{"n_layer": 13, "init_std_o": 0.0, "decay_fraction": 0.408, "seq_len": 512, "z_loss": 1e-05}
Each number is 128 + 24 x the weight over its row's rms, rounded and kept within 0 to 255. Layers, rows and columns count from 0. Numbers have three digits each. The size before them is the row's rms in percent of the matrix's.

# layer 6 MLP down (transposed), 2560x640, rms 0.0953, rows 108-151, columns 320-479
096:135097140168160101154169121151151134146175108083121139164058179083126102148112145101142132104143122104109126160120096183115095135095104123172101111050120143092134126122151146087111106175155107116153178108128136118120208119109142123130103126150128139153110142094104154136202115108061158099131121138081139136108098149124113133169146164113118118123135101123104098145142149135111139105112123150159158121126145143148100101142164135115128110085133162117122131114128091114150142137114124
100:149131095150096128178114174096122108098138155106162098119131177145107137135168119114140105158117113110092131108058090104142149121123169149147135166149125174119164145056147124116137117120136119118107101130103140134135098132146142118125113115120116124136142167087129137152077167111147132109132158133137168135089136089126107138116079153115062123129085101123106126163147107155137170091120128114145126153125127157130175158100128160095137095109148129115104155151135139136088109173155125
105:122112128119176148126107140137097145108135146120148097141162147119137134104126121108148132117147107137110139124153128131134110157168127127137107128165105113155114136091146104138105119133130088169128114149142150138138091146116131110130132111085147123119133169141115132132097154140109112121101139134102111140094127136129176132138131192108123118114146116137110084138122146124112127121116129144116101133117159114111134100142143135128117170135130135146109178173105137155101146121119124
097:143142152136134119114125137171095098139114125149141168120127150125141134169170146144101116085091143159110107122104094162101141094070101132085131138176136122156137105148065131096135140129149117090161157150116113130062168128149142103102158139163146145106101110133120127138120112085072121134135091172116131150128136141114140125151142119135108156144105126102124140128141101126120146134162126149136162160111096127089169101138095098149132111116187167104147143139154171099117111127093125
102:140065142158134163137093108129078115137107076147131120112103138106143108167125137105134134114128106108140112115079118142131147113131099088118153160148144128117155177171089097121137148133163094136124147100122157099146134139076124186101117097143141129117124127159136165152108132121149132097138128120107090178128123130127114134118080155138144099116119106123113153132176123142143103158095139154133134159094096125147119160162125141115130173133151098116117110158153097118118160175125133
099:160114128148120107128120119128122135112147170129128141135121127092105182131099126131149131085122156209122198107099128120126138095110110087129169130114109122133117145134131146093101093119176113120130117143154121133094103163110152134146163139137117176154138093155140154107117182119096126085124109093098138124152114151182161131156111147108169106119126165082152094103152128149101112089119116143166089097138101127103124125141146139158120115134170127115111120074117132123142141122141101
101:149246148095133121107126148127130099097195150085122203104152143155138151172106107150119118189140106153174107124133080132115124117181131150111124122121138128125133114116140135113143143158142126097147142108114174120165108134128129145120113122130173149125134148152118150124126117211115143109135127178144134131133117120088147112111113151120108120135146116105149139142162111149098133110110098172089162177161156097091135152121128151075149139149095135112164180153107102152097108091133102
097:134112159188108095095154111123171109139110136114096114135128156146114114123141132134098090126126135143136125139135167112116125154096112114133167169130145139128149103103161125158139137091129145112121128103094157128096087132171112148114107091112163139144111152126117129110125124101152117117159136115113121139104149091161148155154140110122096157088067133099107120162136122094129146064137094144168153117173164147084137148150114130120135132134139107068143161102120152106131129131103176
098:149080105095161153084159152123073095143166137129107159138178104128126103118117140149113073128114160155163112148143136115137135063116099120151125148108071136140137114122125113094142133137129072174112092137112133119107092182119116089141093106141159164097146120124131099112102142143130147108177101115139138119134133127125113104158108116156107119137125117148096094155137141060127112133123118126123136120150113134064195138171187114136144116162173107131169147173145108128121148161193129
103:095149102161126142124143136140119147132098113134157129139164113104124147137129131097125140152121109120094137154129082131097103111143150135104091110203178150153111142113149148129115108137106139137119126109123135102115149134095110132120145099111143124146115144123128128151093122152115168095126151144108107116131109169098117128136115123079101108141141093143135181168143117058134091132154179120084116143120156148133130137145126120129169108151109123077131137150176113143108110149142124
100:121058098156107113148154099125144142115110106117083122146125138165132139108155085083095134137118130117132099151148111113137143077119171104124152148137115179119121123083103139114134155144107132157101086170145133084118163153085105117106154122135114122096115123103099154158099094121136119111137121134076184151113158122143110144119120147125122125106122119111137141132131129166143138131109166111171145133111128119181148192152157136110085128115137134078133121163175141143109154118145143
106:150097128149098116109150092125099109146124106119139079179097143102130133142177110133152124115169151116082135164105156144151089139157160119147104117101144167114119078127085146124135103129133120129063126099130156135127129099088123139125060144177137089144133138141126121116151165137153095138099162168128085127133112129099127103057090130109111114100096115129125131121118109104127170126117128139084100105160152161064128145141108150146155167139146136117083138155120114165117127124126123
109:161166144117147136121121120119161152123147130159110154122155086146173110152111121094145115153133109121127084144163109162148149120098109127139160125141125133097156149125111136093123132114175158138139174131121141111109130115148115128139132104148147110122078117098089118146125136100162098129113167172086100094150110111144090118113143126154117142119132080150127131130132096120120125168142171145120121134152129099206167127143129105106155123084154129135151139154115107119134137044133156
091:132190165125133139137107106087150141103106126178132125139095070104129162129123131133166122193109160177137090134145109112104124107141117133134097108117161141131162117182120121123193157108127122165167165133175142116120105122099148125086160166124114167151111171122109108134150132168115141131122139139110158127123091100129123070119128120138160147103153128093131140145088115154131126108150121128126130115122117097143146104137130176095148099127135129129128157139139128131119091119137153
101:162133110091172086160150083154129131144118161071089156137079113116138073123100089154181121100142121119144116112126111116101136111165110144099113138137115087165164118136118109174134090112102142149134129131099137112121119114123119094103122181155077111097117100146095122140115118094138106131162113124114124137130113118140136104178180151110133160129150115102119106150136145170171125137125135107107108143144097134133104144113118132116094149162138113123092130085098116097083077153138143
095:135151129115140158140120163123165131120143108122114138168105139130159138094098112149150111169099161137164117128137160089152181061136111093111124147158117096099148120168111127127107064141131117165153108151139129068139114106151139119160112158123149161143103131151128083163155080117134157148117082131130126090109103130069153168115137111087104087139138119107145182113158117120124130136128146148099182130142139100110135113127104124100156124138128146154137111166160118114141118104137144
094:123176122154166150112158163106115146148139164114156131146119160133137060083119128140148145101117146158133143141152150111123123126116142094113131127112074126127149110114123130089083171133076139085118115154147095138136123148146143138148163134149143114176101124124133128103105179117121136127115136144149129123117159098143131131099132175128122094118085134139135106116163126117107107123119099099119131116104142133036160111106113137132138148108158116085116133153119099132145158163118124
096:152219154142173140116115126121182120119095105127107179120062155103107141130134136143149155131186112142132107128169118104135134131075141085105147154065094088136126123132108144142132156150133109135136164157138176123083121156159146102102111149081127155110166146117129187116149094149154127137160133156118085100149126176112127132132142163073095166112154113109129114101121114171114185139104146158145145077154147161138144119153112136103165145148141084149083138124136119099133103067119134
097:143051097141134160148126119129141100138118127145098143135099135120118137097132103098093142141123134124160050102172133091164117149137103162142159119107099108133110129136117157121146150089157110133164137131128126129163137149129157113146159163115147149133106119133088139101118130156122162133094131110152116145109147117171152122104114124135116133139122135121133145146088125151121156150121126058118145121141128146123103138171148143140109139134115100131128116136162115133139125102106125
111:138151126135152152124121114120119111145146115133124149110103113113102102135130132149108185105131114129108123117109143141150169135116142098159140137111097106122117120184153151164110145140155075168127136130134095096128119113112106092115152154141113111119164137111095149153158121056070101118136072137126148118127165161123131123134123141144118126141169148105118124141112126067136124129158128163119133131133109129173074156109104069112150130187088106131081115130104131173141137120104134
104:118069113141129150123168114091101137078115089187111119123147118139140103177133105097134130178149134117143135117099098087154136147169109113107161128093151180120131194124111161113115126103142122115151158125124135129116103146134149115114133163109160149129121132162131131116106125151138140094098161132091140143123138140126142171137083115098112160113080148120093143128121127105118120120090142128164146125114144156116142161116134116101130081119133156122140111091111109153108114137152133
102:119129122117133164128142163096132159128207130158147145085130138114114115140132144172113115151143109139118106124154097131146183104145161181113196117115128108093122141116114146096125113158116174142107134141168142162154116159100144141148131126081112124141163102111153098157112153138108143140108129139125161119137150156095130108110125097111155101118116123108132115136110152109173146136154147145128147117090132130152111154115140124152129093093132111132163119136113156114095110158107166
091:151161107129092145123115145204130114076142112164132126155131116125119127147158131094089108140114129108104136130141162124114149095142132177148128110112118140127143156108101094124131144161095101104110098125121109152162148139128132124115097120113135119131133172076149123151151162112096129126103126162117122133147138074107147147091094140121153103102110129143128145109178107163138138133160143149123145161141115127140167131105135108129142126147140136134127134148110158095111150146180163
100:145146147097134174125150119100171084124115108133126153152119116178163121107107121109099099164126089145153121131138134140125177137091144139115103122070138069150141075152137152107115107127134113110154161145157146166101154114114136121141138125100070114100149130121102157156111123108143144119148147137156115112125135151149149114103167111132094115170125112109129147109143131148116148161099203155112119080086145146168112119128116132152114143116111110106078117135079138125136087194142148
109:150105112102130123177141109118141150132120156091155106152193135102124159122129141113122068162118103173148133106103174152149157170130172168137135115109137128147156123128147081182123142161098113112132157120135122120150122124149133111139092103199116098144157116134169100129187115161118149133115119103121114181129141154111149121145152128128118139086114161175134110118129135110114161135133122118146108153086116144134105066155130122093096130141157141142106103164152156154130104125134170
110:118019139114118146150093155158147122171155143114084153126167114104121106142121117130121128121111151142142093109125119140144118127129111122158080107127156138095119097142117101107118138093151165145119140158157149086108156138143171089112092099126128137137140147156112116128131124124116100140124130167147111115164130135151129092122148147109133147124198105096123108133141134097142131159102140117124134110085095137107139119097105138082159157173142147092129158103119155169140150105121148
101:114119132137097139098149107097150113140137122112157137130092126156176110075131144141126111121123112103146148112088153152151120156133120121102115121140120102176135118135169127163140134117157073121135113123127161073142126144101122148135118120113105101104122154115117142153180119148155070108111164114109142100139081124181108141111128141158155117128150159140154128148077136089100147128132142118118146129111134132078154135095137094130129102088139142150128158119122137100122103121137140
094:117164122124149125152138126099158166104148145118145094139100113126131092179132093130104100152135118144131132088136064148148140127095134142160099162146176130118103145129096132095124139110142132099189116145175132159123125095141098126121147150131113088095125125137111145135110154133134121106159133142132139119129155119066126120140114135155163161108144149106130129102122141160141098104130109114130059086118142105083094104123087110140177147117086137137105103132130093155166121114148117
095:109102123100096147128124098112133137150158113107110132137160131098135170165173146140149141111141121174122179147122174095091109155127134107119089120116134084105126097140100103149086140150120103125126140158112119146130105123125131098143111138161106131123132161104095140138102153164109141140154103073096151123089094102096137110118115122147124105126153078104135127098108097065168111159112128091176137106082087153119147157125140133161081114149146091184106122143128147119153112135173124
101:090101103147118130120112139085079095127173104084136147156164080166110124111132112092127163113158113126130141096141146134066139103112155121123101139115123157107164133100123148154143138141123109133112174137127111119164113153108089118130102088091121094168122145103091128146137119099125139174153151151136113145139117092125118147114178078133145130073176115171153156152116109136133149090084127096126090168075151119104103109096140080148146125094095117104160145111155103116128137142161098
096:128127109127137143123188124153125111161125172112130165114146140158105099147111149146134107132112138187120191101131141130112128098119125148106164118126132167125167151110135111128131123127148152119122125120154113131086142128105158065114138119111085120125131156145159126136126114134137115122077149130145064164133131165120164115132126127153122131139118136118148101152141095084118087159089172155127107156139098106144157134092165106130083152104156122147135125109119110107102120144163152
108:116110142146162115145157116133113131137110111099135166111108135163121118067136098088114108106101139134079167150114132144097135094124133115113135135113120094105148149126148125152153091119166105143120098120132086133089103148096116138137137108130129130131079114102129135161102109164151069128145106152146109083156141180086128123123140090124155155128139130129105155138127119135176103155134108088112130127096114119120163139104125140139143131125166135089117096177104146132132129101170135
098:127154152093111086119139111144103161127150138104103100148129133105099125124122151192146139086152149102171118112131127134131114119140101111155121136091092129119167131176110065089138123138121137122172174122131112130101107108165118132136082104119069150135090119174124131142105124104093108139140154140128137110174161147103139103096139097156105113119159097142125149141135117137087110160114133078150113133117143144087146111095091115052170106112117099119050136084125117126128125139117159
099:098109150155080088112109125160111160098105161134162108127099151106103116170100133147188129164115122161106161125163126095163174123155103113162095117096102121064136085161149147114145128130147134119123101189136094141150100135126134098114170131102144114168142147093137134118155076103126120154100132081092113112121109104132155110086121162124144084129138114162135134149125133083117078114128137138150117137136132141099141162171144100117115169125164122116106135134125154113148136128155129
095:155131132133139163135123124095146080157117115114144157112125146115163186138137149119141137110139152107121165150118127136131131152101149145116160123147153082106153106168143104166124125152165121128057129114114137122076182135102088132116117071100187140131110123123134062157096141121140138118083117160136129085116141133120093138116141153085136136137150129075139137112109201127148102135086098137122151104107130154145143122109126135148138119115116126114115131121132136156134118082170122
107:096208099117133117100143117135142086171126141108123092121122138131126097099123146106110128065117151149131114171147126126211120118146141124111126096101152169161105111142137121134131135135112090116103150129126136142138112117071154162117109156108139130145137121093129101137116130111121116154107146135148140079116142106137096110171109088145114124141096155123122109140140150107138153115149128133101134121115120129073140127112147142126110132116135123089102152113125127123171142132130121
100:100105131081126138096107105143108128069165103138128086117138147083114144117101147152097115140156116146147105139140149150108119106143150099149150100153141131106176116121156146098132126122152078127105095173135104103147113130127171148162167140147094123122083166091142148128100100151118092148124087117106121143135157123146149134138092142131135124130108164102175135145117133111144148162132139120151111108118095107126134130125102105091102055137123135122127114131143168106081139125156108
101:134131111165099110139138126137118129109104123133101155155164108125174143142126116144132116112117161128160131138080139078157188108137121124132174142132113127126128098101138102130120117183124127123124143153107085113141095110136122149088134086136178082092123127189123134102158121096141131114121108107139117132090099134129160145158118107120118100145150159118134154130117073162134128168142108089135099149132148171191092126122163140110128120158128149080084160127116122116145154128105122
113:117192100138098103081097115140135127150131155095116118138127120123128115140115168152122122138111094139134106103109141119142112160090131114119156108157138140112093102098121111109088129153151104121147133133137124097145097174139160165108138157108144160125140126147121129185159122096150082133108113087145127101195121121111153090170131169146141144124118143089098128133109109133149134092096080158169121103173124116136140140134102047150144137113107093111151133080076121153113122135094108
103:104101154122131123171115161160130070095130129123132107111121139166134099126088095132095104096114115114152178087145114156127118126139121137125123136122099146119102142157142156108071155123181123117144120112111133152097147169095148166133150165120119127140114113100148139180136126122087109118102133136091088144149104141115133120141138130132112085144126134130112127133089116155137120101121169169135167130130113106156121108132124115147172107141151116121130137169107122142164159140104147
098:118204146120099126147103125164129100101134124118070093150137107117171135128108153119117101097149149173183105106094096100110133138097141126153153105136117156137119129142166091095130102080156112089159147120118107113134108120160126084159116132115123132121087103180166122117117138133124140082084083134109104111089148130115143137108158130156122148149091151142140132134130151136130136066116148099086120151129180140155172146131059126172118104148148134109133130110140094134072158080092150
098:110146128130141118158067112116143104158134120168148117125167084088126112120126161175120145118106095088138079134131111118123102106138119137097152113181119095108132180147134083107101126156171155125174114151115134100131127110118104122123145152122120133130159138155127135126135140158100116144170127113075135093123127112151103137106153164116163128130160116114170150169136120140134101136084084163156133128125122143143117149137171144127157139119100144109174154104149154103070140123091132
108:127083123098113117109139086129136099098109123127131151116129132082123136157113125146095149121129137076124108101123138082128105117144110116094158152126098116147074111157154142095113078149156128163143110113102121129142109134174128128149116110093134128172154138124102097143149111109170097117124139113123110087123105138136160186169118122142154177127156113123129145124091119156125151079080086118148130129130110099121153157122126160151129106106131140116159116136112129151147155121118113
095:114137093152146122133110163082130112128144081139123100144143114065112126122097115167120072132119150130116115082143147105123136167128133125143102132117132111136151144161166161094128129095065086143141170131108042133142164095139160125135160115091106142110188122125140133152130121137112159123115082136113129135140107142128191116136129093141130165137135159143076154106143140105117095139144141170104098124130173141073148108120124132123140114110143124144085158158126135075144121087099140
# layer 6 MLP up, 2560x640, rms 0.0996, rows 109-152, columns 320-479
101:110110165135093132115094113102182094169115111152098126136119131167127185167133134114141093175133143111128145142155085096142124083113135155103112155111114133129108147135152124120168105144140145131213170111143145110087098098120108130119128119127146122135126113144121131090137149143138140073125112126166126117129163161116131082201143145134101160176161136142117166097094144120130136090144147073178102175132137149156152095096173128164156107135118136121100146100102127123157137094144111
102:127168075134159106124151101112105124140093087134145124141112150164105174109126093126123131143121118100131143166088139149119140128172159138130106094114090109140103122155141107126141125177159097126081118133140151147098114170153110114138122109111098170148087139134136126143128130118114135124136106144129155159064148146107170128125083130122163150155136143125118122098125089150145140081124136139098162167147129141097170129102129119130091118146125115125117126167121143111111122116115176
098:166112123086135152141147141101139129110136115105101165131140141124128125134151133134159118114195124126082109113125149121142096150121177093130125089157166105151150133139132132157130150180159130132102087111133164136083128113144152132145115110141142168138142134119082129140181141144129112117137109079108090134133189132162118144149118126114126142139116094123185174099114098133192176132140151152108137171120144134126155128171120181140126139124083129100150158115129130151137137187109113
102:141120093161136101144135102126128149133106103123094130117111162103122117131129123159108154112088098135139123087100143185117160148094113140122133117143136130137097105142129124115092110151097180121143135149139087173100105109143125118154109126160118120152112137078108116124127113101143142084109130095087140153174156135104142109136121175124124129100119149152104145146118177154120134116107145113155159133135138110120140110170180145103157145148131143111140096116088154096165133136142158
100:149140128105119130115080094132079143106110162121150090112125106110124138114107147119123115127135067138104114132129130091112128088139127131114110117101187108106134123125148099093145133139125133163115162119147122145133143086112144126174108098149110151130103114137114147113146155116183143102145144171121114166112105162144105162128122103163143135129144173122105101115150118101117146109140133128087118114159089131106130135128083160152135105125163128113158133161163070142137103108148112
101:098126076130119102161150142188113141142164162078137115150117173148082143091131106167146104119137114109057109134155109109135143132120102111142129148169147101133080136053129120101119145139160141162120147146117124104123196147129135155142134141155165170119167129125139154133129097131118161127114109162133165127115161123125137130175135148096131125142145175118125140136098143131066105114113134130146127127136115182125134108103141137139091141145106123130099124153122121113088139134107107
102:171151138122112118162149140138126151115125085109071148094129152140154113134172134125113134083098117187149151125159131094132063102129099157086122117125162118211120088128147091107146129158104172166097125092107141150152147141125126158097147127102135122152115120126156134143144119154106130125137149145122172131121130072114118153100110149166131147110096099104111136140086120121151147128118150134159104147145131131116131150209180105116136110125118090130078134146122118118109086080157161
098:147131136115111150157121092147111105053166117115158088121107116121129099112104111156155066110143133145135132105103170088152087098102080104151122145137116133119165096117141118107137103122123162156109101112160147158102129125091129159147130103144113122157131119126126098117111141115143095093121108117102141141149141146078101111115104137150128150120131115122149106115126090101108141135130147128145122102115157169122119095185130121076115128112162168146133116136109134129146164141152142
104:145098111153141115115163073143153107121125151167132109134093097078105151107129105107148143163115130145148107108100112120155088165147096074140113091127141088115142107125131127135122109206128120158188098139103124133159159134101112117156119137143097143138115152118173138147106122116147159099122126101160121175097131147133132124111101097103103162152154096129153133089092150173090113089153119128131117104111139109086089133125131139100130117136125135139141151090102115171133115128133177
098:112105140048109138158062098134098134091110136112125117173133157095147099092188119176134179131100147112139172105123106130105129149091133133171151119149147091139107118115089144101161150145099088135132127132154146086115159152110098164151098137142132112144129118111102100145140111137123110126131129073090131095123187108117118128146132076168165104110143154135101129167138129131173132136115123103148102087138116155124141167115157130150130087153158149125110132147144082126131103141133107
101:162083139122160115134115083137136163108155130138134136182132148153151170115198141148146134169108117107089125152126121135144110136149125112102141071160120133136110118075123097134128103130133171161095098085138134150074179136127077118132135163161092133156112158143155118119114139192124083116135142118123132122156141146102141150140149139134138159120097147151130100140142089122123139105154126131146125122174141150102131141126125164157130148131117111160139091133125109132055123172124114
104:128118125094137136129098156108109128135144132149117094087101121105147123128092167140155134098134117131131126145165161107107143132119165145093100134108153135105137159130109121138113133117153131157152107153084095080126133131124125129135131147130139154075113134127086094140143098057108105074118148130118144127132144108146116125168092121146115163142137131136120105070137105115141157076137107101088152135113151127169108124142161112141106128133168139126126116145173146129102119141113128
095:177136137122108123137123148115120094104151151108155173104127148134127164112167134141130146114115107118158134137147155169120111115130109111094107130099129127107155143121125092141101123088186134119110132098094145156156165102161092163148120131089141124115152113138130151140137124109097185140131171154150110136131150147105158143154119150123119176146140169112095119111110093142161151114155089145119156145133112122123122159173114156158114163120113113130142099111146131168129119162139123
099:130115142081101149161106071113098141136149120121158107129132098130133145141125112121132110176144128137126116109139158118088119119109131154104128120134169118131153158097096166133135114142134123144098143095124148109103160112139106087140152165129125153085166094092120144159115123134156134057171101090109145129106091165092103133145108160154123121134149102170119133136089146160157086144116111079132154123099124169151115169130116120147109138154114105112144123125129134134119133134125130
101:191136138134134143123137131101120136133087111129133135153171160118151126141112115110166108111068133120130149084136158141112118129110143091113122135075151136128132094111111127104094147136123098116142118064074127117147127138121137093157099143136138087129079122126136131129103116115128154163129097154154143173112108132151106136114119127126123159073100159134158122111158117073149150164126155114094163087114135123106188158147156138141109159145142140183091162145119148123119138125140089
083:129103135081116145144091152110147119077123097145116180118134117164097140128161123157133125131162140125087091152125116155147139123153110101137109125090142121100133123150150147174157126123143138094111167127100097160128101081112102117097126148124086152121153105124093150146132143108146104120128154121089146181138106122149174130129133111122150121138151084165099178144111118146169101127095114109165132126188147157104078158157170146169089122153120115155123119098145084094093137118100126
101:137116145140130151117094098122157132198114117109110124092144140099123148133083148124126072115093097133148128157142061172114126089134131116133139148145143125134183135130155148107133103133140129127111128109103117097141128110152116116104157151132123165118135102119102089125173135129131114101121089092092103132131146122102139123136092129156144131137092137136150117133155148104119108087144071123134121119175124093148116154126145111162131120153104111104132138124125156141087111169112148
102:131122134168119149127147115119116129123101135140126090117111163161107134127137158115121142150153125106113132119161162104142124135124107127189094137172151144145091188115143129150132150103169109141149129109131071129145113140139152173159152073117134145125145122117121127101106132142130127093096137128130130110104099164137132163107147152151157129120137101138141128137112112113124138152128159116137066115117112155095087138153096120085115160138146108164137124099141112121118090161135115
113:116143127145116160172154111113113164185188111101085131112129176089094093138099117145138146146141149135112113103106118151110146083124088126097134100113118126153145158140122150125092130127105150114102138102121120189155113100130156118095100134110131171112144133142151151138171113110160109138117068093188120090144114116106120115107093136157137127171139104157130151115149140101145076120173193135121162142147105147193126144132128121128178174152108087156126115129147188143134117064155130
103:107130146131178123116124101078106188099153093106171096134111127167142157155122111112131113141082146129170129097128098156099169127147140155095120128121144077140118144149157143075136140135147159135098171162102137098140098097131173121132135146157150115121104118096107104096159121123173109146112119116095140151111132157155125088164110111088136127156130137128107132112127153098105096128132171087120106161115171121154137156109166133113110130193138107130111091132152128118129158110162122
102:108147130092127134142148146111120153151114186168115115116142133152098180132098155127135088144100112077120113122144148133154122122129162136128097127128125075159140148105141149096152124157054093174120134169166148167141157155145133117119144113119067123146130139165116153102117144171130140112146111095137164128130130165135126135109124190144123130116123121125097134146106136116111127143145129132132140156160128110150121134121117098123138154153069156114145115126130139122115098111131117
094:123116122144136084136118135082107170095196143126146148108112130122136094132119116102101108093158092118131112121110142153134086104138124097137128167122107141133123138139092143166136152096131110131127181106171099136094097107116123139144131146119141139104107150161131124122097124125128151104143130141135138145112135167161129128103131120092126111128135133141151111123135123157157138145183093135128102097132128113136123140104144128108121098152129130135095127130116079125103107098136121
101:155125133192161100163107080119132133187141116124100107093064141139149153108122142078115099183161140163133105136136123123152110122127208138120106104085162120154123073130112077114133165126154108130098158137155116141119124144143111093111123190086079159155119112142123121126134114134139124091132115152160140126111139156132125121136141131156168131144125132087123136147125141162122117156091136111113156124136138189133149136105151117144089117130162105130157164120128096136139128115139122
109:145144143119099173175111137131146145114127117108099133098130143115160104119165132058096141101114155133118111152130155143085099170107134134147126135144147092171108114088086100179123096114121097100133108134104131142118130131129109131081113170136129116111142104121127124152146141147141146121139130145164165109103133157082129132091129120136172112119120134170145173114119148133107142118096118164072115145121108132128109124136125138128138147170116138136097123109140143103104143112126131
102:120102146150087100104123153083140105130134107090116144074136156127133124116087155133101133114146143166172107110128129102171152080202137122154115128131178093126145117151106132139125154105163144098149095124178170140138091148139154139159093099171100148136106172133147114114160108130129102124103126110121121161110147164122114113137129107141138120147142127094127133131144132098172168105155129151112139195113108122096130109087138114142111166121138126105077106153147120131111090129135111
105:158149121123133148144130112177083112120153106117158143120138118122163132120119163135137140124119144125123092121122117114115162105148158076142164099105097130127158165144151125138143121158121120161090124150159105135129139149153151134143156150117110113127078110099144113117189115140139153120126137113074156134145096174070137136157161137139144120121115106147131105158142097094154111125151153145140138128151124165116142143123134093125112113112162162147176154124079090112087128147116123
097:110112180135156094093134121105139129177112123173127128091116121089131114109131160103152134124100129123109126152151159130166079137171189104137125073163121120105133109095130104171150122119126130085121144205151130073128142082102111144116107133120118117143101095136122144124149104143165142120099158157097133087159205145114146153128174228104109112137145167164122126115137122159121124166138140155150158164182170115122139128152099101121093142156144115103165125086103125181110141119129089
098:140126181115110121151129135100122124101144116131183130141101146089129124143130114131144152131134120106111144093123117121114154100099106122123101157130138137133132130094116104180156109135095139130123081145172132085125172122141108157123116123119156146132093146111148152147190113106129097124129125134114165128137156124098114123113152128131142101153153141148098097102119126145142132120105135157111116164119140121063102137122115119164155125136092120136100120167146105132155144127142154
099:136079132123092119131174160114104098132140109098155150105162140166082144087097096113123156136083104114194138131124108114144126117145164104131093109106131135164154170131114136142176087100129126109139131124143142113095086150061082108126154123152092141132145140121078154167150136135127103111165130079142102152153132163142124098150122102167156152124100140150169093134091153091205156115098092105149126152122076114142067136105139072168116183098099110120108118120124145138099173100124135
100:118101162118138100108102157101179111133158145125100100164119152150103124121150147120094154131147109155122112185112132170099140103097136126152112093162141168119135095098130121123137150147138127150110150141113093123159101113130092114147150125153096134138075157084132107117137094102127122137133141109090123108089147131104146143135149073127129141136140099154133155115173150145121117115131072184137145141148168146099109141125128146124170093089145142146139124140090127134182170120106129
099:128102131128154110119151127132148111118109132118137131131129153093156121141148094157091112105134161131170109105134151118148098137158169137141137148072092111120168105085140114138085134154162195096143143122122105163168141150121147149120105131175087128109144158158149117136115092167172105113155119095119106165130108129095119099110157117160159147118082126130142111145108064146141158093135150112166074116155153134113099139167126154114128164108177139120141138117125172104122138109133114
101:141128157128113137158110136126135118137145101174085169113106107142131109122191111131152105067182169128122103150151117141144100132127109146100121104147138105162154108124100104129167147154154160133077153115164164129114116139161129158148157138150155139121104134135168141145157126131112127111167167106136141063164132128098105143140159120139137159147146133134146144126157131104147126145138138177130159113130149135133144155108139119132123126095122110079142121095163175125138103160085118
098:114199141129073088136100081120118132112131170126155129103154115140137078161116142145124149145115152179131156100114143181108123154161124150145160104139092073077130140094098133123125134076154176086125099176163076145173120215095144143164107141128105121143124126143106145128135113163129085149133087129119115071121159177158124080069089122133143132121151160160071124160126095120091151142119119126146127116163122154075129136116120132124105128122135103124131116156130093146078145152179081
097:170160136135136144137106104105129123111156107133141141094113163099099156148156147148149095135123121135120166128129153157135081115191143177148102090085116166147124123143076140129135110134153108130113182144108104160117056175153127108124162140122120100125126101137100144136164127113135162102119118123165119168127147156127149099120171144118124115131141151167115102152133127126082167119124107119149113141103121115124190148112121106142156164154079099165154123197161122108107131141140127
100:148125069121158142061130133113136127131115090112126113134130080117121121075106091088124118111118132122097110159137139187164125082146083150112138138147157151101136136123114116130141131148106120105158159124165131120114144102134156117123120164104183120116137113114100127106154150120085121154057128109079143121142157128160081095154100122133146119171155115141118119116138109124138147149141110116101192105165138165144151093164143145158105150145142121112136141120135140126112150122156162
088:138111152176132107183157141105141108163116089127154100076123137098126090177154159138132143112100125142134140117155118128145121102131145192098150139085117125139174168121108109134166125152106106133113152135118195151114128181088073107125103139116108137166109109132106160128126154113113131100097127149107119126149107147122086146114139104114114114116139120076144089146124124186143117209127092153134116101129081131157100132172131143125196091100119125145085135154115115149143139132064159
097:128142110155123118129109146122099138111115162121130120081093140145140076178133091115120095086156129154097121156099112110128091075134119120071173123068171128127101089119139126082138139157114108130167166095122105108131110122113163108129165126115155091090135070122149117147135125112106090124146171125120106156137096120104094119168110135089141117134098164125045176112140102127101133104094129141132129113102122123130155152121114171120139125124080123098135148168123130141113102119144097
107:110137126098122090115121130090127161171107129149094130136139111148140098112116156149096143134155121164136104111130134120161139129150118086122168096112152090098152103097158135085178137159166109151148123128147131124187116105115090153150135108131159152095078100120191137111127099118122142107141125125158121069156094123101094114122157125125117125127135132175090117163137096160159135148151110102156106137118146148127170160121124137133141112084095120099122092150138171122126085101086107
108:129140146104162136084121136123157122143118121134139093132048132126123097131090121071119096131148139131140127105112144125162140096120125116129170128123133139133122132120121122110065094137169159124148113126139106166103092133122121118122147118195126169122144065110122107167141137168117117134144091093080102132132108139114133113191111122132163126168174106171103095143137093156127138136096126152150139131122153187080144137106107119197135127114141184101143118120111103116171137132135129
103:088144118159135100132149126095133142080138147132106141144134191105167127084159135093140112164111129136123117144191166136116102099161141128142111094129117156118134153151165131115130115138138119161164116131126168148099118146130107164093181125133137130103092156074151159123145147092137122171117134161119148188125134119101121111142112134103128092099126134141119097111134092107174128088170097139099116106098126179118131105163151097083141132083082131135147124117117158130091120132136121
101:160202157128106119099144123134105115147092122122154133128130144121100103145113118155118119165132158102132142134096171160115133124085154124070117123157133084107141117120151126124112109173147122121080099140134120143068132116148111136167096121127151138094114124132089176164119170126142145101126114121139121096139117146106103119158135091119139158148136058137122099186132174107111143114157123112112129177131142154166128109118119120127124132150093132104119134135156126127121149141144156
107:118151106109153160167155128151107093126138134138144170125112118126153149159135118145124105127115110151148110123092097094125106150161138115146148125131104116123085143148125140132126123098155146149119084099144117126113137112149156138161121144134142089191146117124147126096123130125156150133142151095128109071128116121149153141167188172113092148116106162168111123124129129117147196086116100105110114129131093132141108168157152151133161116101124144114116102138103147096148144099144140
093:172175113113097155112149131119131126092139139141129128127152127123106143124088084070107133082101130123187107193141150110090114125142063156099058155137138170118142123098098105127098118148188150116110127121109144148126115128132124142156124107126159132191119155118120099118148121089153130105124145147151162122135127113161102141183100134128103119124139145094152114072087060146125186110145136100134131143119139127142112153153163112116135140127135094132138120146138141097168070117119113
103:134181150155131108152095137097164119156172118123125131091158110067095162136113145144120132140122137120126085136128096148113109120119117079130147141141118076129124167057144137122154139101147118159102151098119101122144094126125127116188123118146127136156092127105165142120098122132087138124183134140088144096112115101127130119119122109151143101101151101141162117069129154138098139116116116118141114166112102112137081116118120136134116111149123139124116131144118147166135120175140105